{
  "head_dim": 64,
  "positions": "learned",
  "tie_embeddings": true,
  "parallel_block": false,
  "init_std_up": 0.0245,
  "lr_mult_o": 1.5,
  "beta1": 0.95,
  "lr_head": 0.00425,
  "grad_clip": 1.0
}
Each number is 500 + 50 x the weight over its row's rms, rounded and kept within 0 to 999. Layers, rows and columns count from 0. Numbers have three digits each. The size before them is the row's rms in percent of the matrix's.

# layer 6 attention key, 256x224, rms 0.167, rows 0-57, columns 112-223
096:513408439490535493479462533557435485491471460521456524472550529489402465549480556551542492560465539463404434568572604444450419475584480466551526529487599492527465467428535407464467512515479514400521433460532480454572503495490515510514577371563551572512501595476507540501503479497502481501508469541489584608467502503414580528367434461505
100:448547498554442451481541499494553437502468542449437523478516458423548441551437456528567510493502487519500386538557397455446507498471485501483425519463458468551476476494446445575543490454460535481566612547497444412561479541472526550435515443541489473523493505521473445479431540458538637537481532555552457493573484511472527472543571560511
105:515531512562508428447556430424428479459536474515537495489437404544542538521474511479580567531479432456476452490592511483510484499469604512504465475504514418566549605470506507508522492478526504496567399442521503484530415565412466457534544490495457506588552460560552472561434539456460479523512565530560411502525519518454464453547494511529
098:481395515431537533480474591521556460508547554545533496478478556606530504411593552525485493566543500463454491587592465497503561564506446532460464504529532494512510517475549458618548467520432501538511500409552513560522439577504490552452539519479580517498497523386574459500505549465540554533507498506512503551425522503530423466512513595423
104:500542530451478498491527533529548513455524463512480549430562441507511450477483553532587465437444533451553535426534500546547511552531486434547507474461475507528473490478489490433533444489513468503575502533453461492501526597501497497608500596406516645462521479497488590465524440503444398476474509449483566462470516504435468558468403425474
106:473470527574487563483493531482509534537476572466563565590512471477560507483468541514485458506475635430496546557437488525496550454535464490444365476403517436551532419528476504443540480525401490490533553488612465490487502547531535460524624567576455567542550527440459540537493386525560533590580534512516389443456523502556469498441474473455
102:552475465516539482518456565554519463439474440487490448484464538535453489469518545476527516520483453522461481456559542431577491518562626563542479511486394449525545419466551458476474592446451576564424559492471522478446552391470584472497482540574453505518456545522479583462552439499451364494477488558532561473505546487451502557528532565493
107:481531487517574503460560540510534450458507454548528518437523489573481479521362442462452542556430430502451510471539521538524529506535459603489445530563379550465547591590479434502571507486453448511492487480507511536499492588469509527544504584526490438437488532519518521519538458513557415538574582486428458517481515518450515581404463489449
102:491506623446441599460446521453478527541441482356502414409471470520493482472478416531481525520403567550513457432486506555537566478572437447451524504443502508490495476481494440505566492565473439494480453468528577486482505514547511549550501519526560440462505543513548465514449580539510550466525501505458537530570488526470484444599540398433
102:524489598453452547584455563580438491447496491447564520490463486624546507498517451445554470553534401500478538510457472453518482479556376463556524488448583484607449544512469481477580512581458555436463497543567482499519485489518595514502487497474472384477448609600453430504468520477502607490389577449556411500529477475392562478514568485511
112:470482427501471463490509392452557490443506511471548489506550456475482474519528509543533491511631466480549439555466480562473456588517482369568435432452457570440516472468510471602579512496521474522539633516522474521519508534495557477511481464444552540492555566505435587457563461405445539533525493545557569602563548455440494600498549602533
107:509441573369429435475479508391483424441482482425521592430551499485524492568545459484484434447397591558445538443538428578545570528490461489542515515541429536530527508521459466426485451459518591513519572460535467600525512493475440516555480544474533481490556520471526444529546513436533497542445457492494492502586423436555484487546538514510
108:511524467430477513570470542467544543542540529472400564490474447464554440520518524525422517482598493488481531477606451589536534623522439499506473528486392501549434529476519533476553543458441505529524437472505461472430559573526451421489420482537485575494505445478462529544481508482579539496350506439513506580433423476529503634468477363541
110:527493405490507516583472447461492445564473517430545472376510543451536572508584537577504394497559430515512535442585560491552550513475457479577589575529424466467551442512434438485484516477554503550483465523462554558554587531504505556532474455486593490573554576522491504534436530522495511570560441516498561518449574468449520443517439456557
100:553523490484456475469508525474566524460550500505505473505464551452567468449473554538423496491559501525511545398523463464489516437445507526506399609576543569460378525523512411575404513511517522481558441518451496451545494593517517465488476470425500491459532471495437560492477523444535460559510415467491450556547560449530507476541506466446
104:511481497562522426553510408347480422541596490490451581540603539548566447463482439600540487490530614514551474419560441508461499491485407519454523420455503564498580463578468542440454451478472480482471497569536529478473491585565483498434477504505431434403527526541561513462479527514471626473529520485556495462525549343485499510523491517528
104:462471435465562469544465520513514434509359491430499525465442549450483426509531411420548519543608447529519598576537572475583572424458562494568534640481512486553495518500449467516457498507510543406554500540533449490465490521537502480525516499518517555645469451472459528517464515458543506426472474539515592504572433525478499525462454464406
111:511520504498528511462474486531450474518490486577500439477539513410464519465587419487524493503491512435523567596440546480487595560467549491497577509496547444525507520439544418464526483547536479508396514561579472451445522406513492575541465510470500601507392483479550486430425412506403508400539499518484492548572476478421453602457533515503
101:446550439547522556513515554521459496543507483506515502461442530551565507511516527516494557448538435476426547491447532484510546452499457508485548510468476546473454477519507468483553466467539378449526482493481463557553465504396485541509538516491552493445570477480468580464451448457452444569515482518523437532507430506416534562486433478506
100:480585460527418501537441491479552490584510494547530505526567525414517553403414520501466419482541514531468451553547523473529487433629482414478569554440567509548591426538482567394487494539528449535480495570453593542454406528467469405521505460499499560477462523476480504510497496456402433630481565502503565458411531466553520483594501431461
103:517512426559532528506525453435472479439540503515438566504437440505522467469554434502547490548471462507448500491512583361485450454512529447435515527522614477520494524513466453486457461453507474435585528475496453461424441510573617512584512637483496508544417445457470525541549427446495512470507496567541547478448498467483477474461464487541
095:487547572411508478608543480428565570542502441530552450456511608463516599543573498635546423553458439521554486456414533532535459404534493486590526533591537568532469583447585492534487518413492399446416484455476491497482512547456475575560517510378410503461536443501468498536578476446549575449458485510514480484446518507629498471588506406542
096:487463580480512546421432487460497522447529450552522480505488522549528485483607483489390483562511462542480472506503491448551497570537485475448468470512475461601501555470563577429441518571549514608448480466622522379524423437508457502461469528501414468461503456557543530487545508592502595538449418565518477419476502439445586519500483510494
098:525515503497575608447516573405539500559511517494469587508549539544573526643476584486457464499453442503561566473523495557435454463409545398418466532519473459507477478570538517418534447581486552521494479531423495550467541528389583530493525457400549510435596524570450492551521522581584483494445483506552489533478460611490466527424493471406
101:474443460490530451452437564526535457511506529622575497466462496509480491483561562589551556413565474496487432451426464513518415544533496471476424572500535484519544400491565538564536494418469523442453548500517402529554585628475571495495471494565439479530346480525576461578477464572515440468408504473504621459506409479462585454495538494405
100:557433388478435533471492510413505563478608460470513522502509497454613572452531419531528547521501502505533496523422434478410502500533446485567533532512565516507433394562522495550470529437433441605546476477448410581461493481485463503532533524526543513579523491505535415633500474491492537549613484502469474506428386516504500445489382440457
104:576503515429541546517453549529592480472500522516493505487616416484549546519461533505485465418507431490510579519587464477455502486450469522466503516495487607504457440578450530533518516480435492432516493512454594486573471542494460437510517486479567555508480531466509423536490564502515518505532523542392373577611452486486551572475428438559
096:465568409486547573480453509503603499483510463474478430482418497453473570498522459530588578510539406359573555598471476509482511535431482444534514550434564489509548540626501529432455436485541434513560484515470408445538401525568441606544534548487488563445567481548537559496367568606548431511562509443485539562494446540492420525520507532571
098:511518452478442420485515537443484464523499412518433489493554531509577506387464593533372547476596520568379423586571510447501541510482484460465565433512470486459546488608522502462469477505468466488438471474529478514409543546527424479541530576477490523583412468466512494461525539481581472500540523412437478495568448529482513473458602626548
101:503406513523482533480494551435506456470531569496440451491518522464550545406482537573493490454475434424575369555576552540544415507462535555407521505520503498479467521543539542523552550548512533559446522577540421532471594549433506548583455397529482509522536503480489524519458560473526586506580499522477429431477433524550516461478595459542
102:499485508459428447531570578458490542526476459580521518405489529526452486486408577490450472549444617507525496538538482433494557506558563604538447506511477481440479459492432463467488550393453480524490578495438492579462470485538449554512485565551482601431507496439461422490478490582465471451578521516528513549500472402487461512543440448365
100:541492484499435466522538460585550565548552513500525552467487514508492417422536534438401534499537610491590543483445460517479539434471406485500518390535486440424565446514450464478474500444417517520506505501587516513509514560489472528427396607540566533522494519441522581527548426496538399438580429597536431497531496490498489445520465458453
097:435486495419470541549467440513466493489528463522591562480450479427555550457537546555458569478580488558573519397535481520462472372372540409571456544440485430552479549526443493510568488435574568540465495570563502525582490533446476585560561505519544554622377476573457472520507485512496515588546566443553502573461462541404545497556537480416
103:439570480486439588530498505434469424509502458471393520515495519515461496558588463456449562555526515484446487470471532582536554481450491422502474468509592508471506459387461518532454507536419564518505500399538429445452492509468450533470564588559458553417485476523482544456542469503463520417491611498523524510603536481428497581517502550570
100:546534520515446550533508513577511499542534475595529461480482494491450551545461500457587532551503561583453515419583460495502538461475489498468426558547565501415525483523510524540487523472482534580521437430515506550502538407533474540489544501564515519403515645532456432453499519463555501507513385511474478420414461408501536539458404484499
102:529458551487520417531497524489485491530570544438473543448507479451516409486491516474556445485499508493509488472549551445440421401423530519458432476493532522585509447439432579427565490531449472485469538504438480453433481649443374564582482565521473503525552463490549468485484501447614587463440512490530570504490530524510541527409504639473
110:436420513492485609498506536481521430506471456492494489448510514493507521590446565491434472560617569439484499488460451587470584549535471492521567510536536483492479436473529528481520446381533630493433463552455564441488516518542569543397511479448494549493423458599503489448630481574472480537596462574480524480543484555559473553470535513506
106:549446569534531467450456530378513549552525504509441440455534491516548500488499627463541453459460435601520461507466507476474538454521470495454461480434530483520562506601498611574602478541526491489562554576461467547419527496485466492481453413492547532583476472502596503535388616396460446543540537578495466529474527585534526536486556439473
099:474419470571439438452535538557420467518580474423526533503397472489548488497499522514487524474531432515539484541489398522531474539495438421540556516444425571515646601524528500466527477540520500519528465410451574490548514533475452540471481518446498491613498546432591547464513461480570480532424417468546410500479489480460502538433450421470
103:472579428532510479565532509492462557529471549472611534525515439506609571423527541582518528543419450525499554498542515531528467514401526468507433519440485566464529516550525513478513447549555506495527584448494421534467477522464534533447543476495511526453594494520494439432382505555447565493457456448520563475564543578499499484521558468457
106:466449608560517557523427509532535469493463493498508476580568578576545512543559449529483546540579479423493487343538462477431500517527474494587467453522486536495515501473480472515521412504544489544489490497461468543468516553506470389550430437506512446561484459520508515616451536487433546602416436522530500601482552541491547493576503523507
098:571563525481488517470553534455519513463471487549555326516554467487547550517490494422516578565478460488445519561562423472472478484510443522575465448577422496522478561522435477469618529434455536490524462493481535521547434458482506440479516414592550501508536416501457489467425543465510489454508540549487562491439522426413506487563554477461
099:539487497485537533512443487525471472407445459533454515475653585486576514508462424550508506473493445497492565450532456461542530464468424493561376439420543445527578541513458455410468529559490498526416565536489557526516489493469513437479552542469478456509538537458588497543541496449458491495476566427530456489553576435486407512532459533463
105:534524536406537418504398526508457549410559520575545539457524511440498431503540506577385488426483446508589477560457532520518561430485506518439544537466492502470506588472455480467600502566516486514568464545560484512554521471532505468497601423508512477485367526440514580532562477530527575504404517519449488517605547491571533462408454444564
106:559475529504380496498505473502527492471506451492592521369471512521521518493608537446523486506518391433447510474503521579553491449464532501724505519584546571459494557422531455512505403457580554482484496484495422457581547442485466536467464509534493429524527529546525518499522513514499392483576512526456446468537467382509468511535486473469
105:640513557526457527416540573432496415510488540485473462450523524395580560481481513563543431536439478471504482420511481533463529485549482446435583599526543517471453470559473523411463492448435463556448444481485492382546460517473495533534622478574515468515471504457535542474478507497516585468457503557479522572531567614505497425501554562526
097:501548458548490541510512396542551519539419435566434428469518527476529534499511536547591434552517594500432513567447489477495527483446421446522538512545474467450489490509365436484462478469545471502473507513437462539550497454442517461509503434486552485408524403455561493525443453425509551517474535543505614513562478584526511531490559527499
096:457561437539470525455481487539496477515519594519411505476493442596506567516510526521445499461467446479406367547501509481454477481527473409573522488456505448525606507565521501414464507469527496541453577412417513489524544576504493527475500442512461535575472523543552366625424408421506601536497301582654502586416551519552485517497518539469
098:462421437444590468473503566535529428574499497597444430464473487494474577532523474479496570457435476523510531565452486430547483500518538462480502533437615523475527433502457432527467488468497410439496472588459471443488450472516629562588461400496522596460511509591574512428578447549476400447555510471482527577559403443505533458389459476458
104:547502501482530445460534528566545400578479452500455545467477491415508468502448517529511434542427373527480432450492469514562608472574446408501392478541552553522479569518588518608389436459473502497449454569486494436566550558561540528494571495480534486543519591528461494498527610383460502416491514441491566401552529455515586551443522540535
103:494570505433456492610597443448465481500469536436497471489496548463423481491503568607479469518563534543493562485407600537585533577502446491396356579451494469460448534446589466504562503520474517517473510515513532432472486436491579414494507513600484450532525451430524522543553501525415516504440480455490486466538562540435469451524581498542
102:491473420526566519546454466583476555490426504466535417545555514489469614554429462484486530448512519473507553473499502492397478510512498515494504490537473551614526518477447496505526456452563480445470478454483514507446443533501649367504485469392460489510484478499553617446525489480525475487471441477491592483560510501456515500462592561440
106:466592465515443540447479497501475557420536545504549551483593512487542541439510514443536544487527484464523531391558498528509547543545498493415527504451580427444449444449477575576503440476455505566500513453488481469401434526541517489581442463462443529473565426535603444454564533464410501406538521487482526574513450471527459453532514455471
097:481521482526450524447542426604496583532438539398530512451480510471495464549574440510457488442550499457488535512460495503588485527441519499363500571552503495444541419513414413514556525566486470582486446475429490486532452520535494380591456495468520474564543506554392485442460445536524553479473479496538424510519511540435427542574436448552
100:705497469537519439517502506517462522571466487561453497615518464488487468505551478513531494537531421531460550513444443558521514591526524466449543574491482567501526435408499434541589503526406588438530440486401597456499504505548512469550501427488485501414470513501506485484414498570500500493583517464521439527511527590518468598520487505484
100:445509468463429522561490536517411463507455441538505510486496484517518512611438500499524483492465446474477501503496482470630498502453404473496514546545375536497582538469512527575460467458553485448542574519519537416451485475441504390432544388493552515403546406480555457487517450448547454529516492444458548589486482526591550513555540556530
102:468489490505522599533553469573494579527444498491475538462461449466455412516539531578525443470505586564522457511412460527474447495519481534451475597493465479582454478531465495459552445433530544472478437478457486535534588541489436419559621352453535492465480547506523562545541530470431477487480564516464492408501527435545614495507483494516
100:545556576485486384501496481465493466492544543478498556553614571488378484527542572537456538516587555517506479392507467446537411536461496491488586500496586553569447610545485403555576523552506569542446487560461562443417427542474567538474438519561512567461545440475457549522550454503478516495439475511525504506497599444622484527473560519557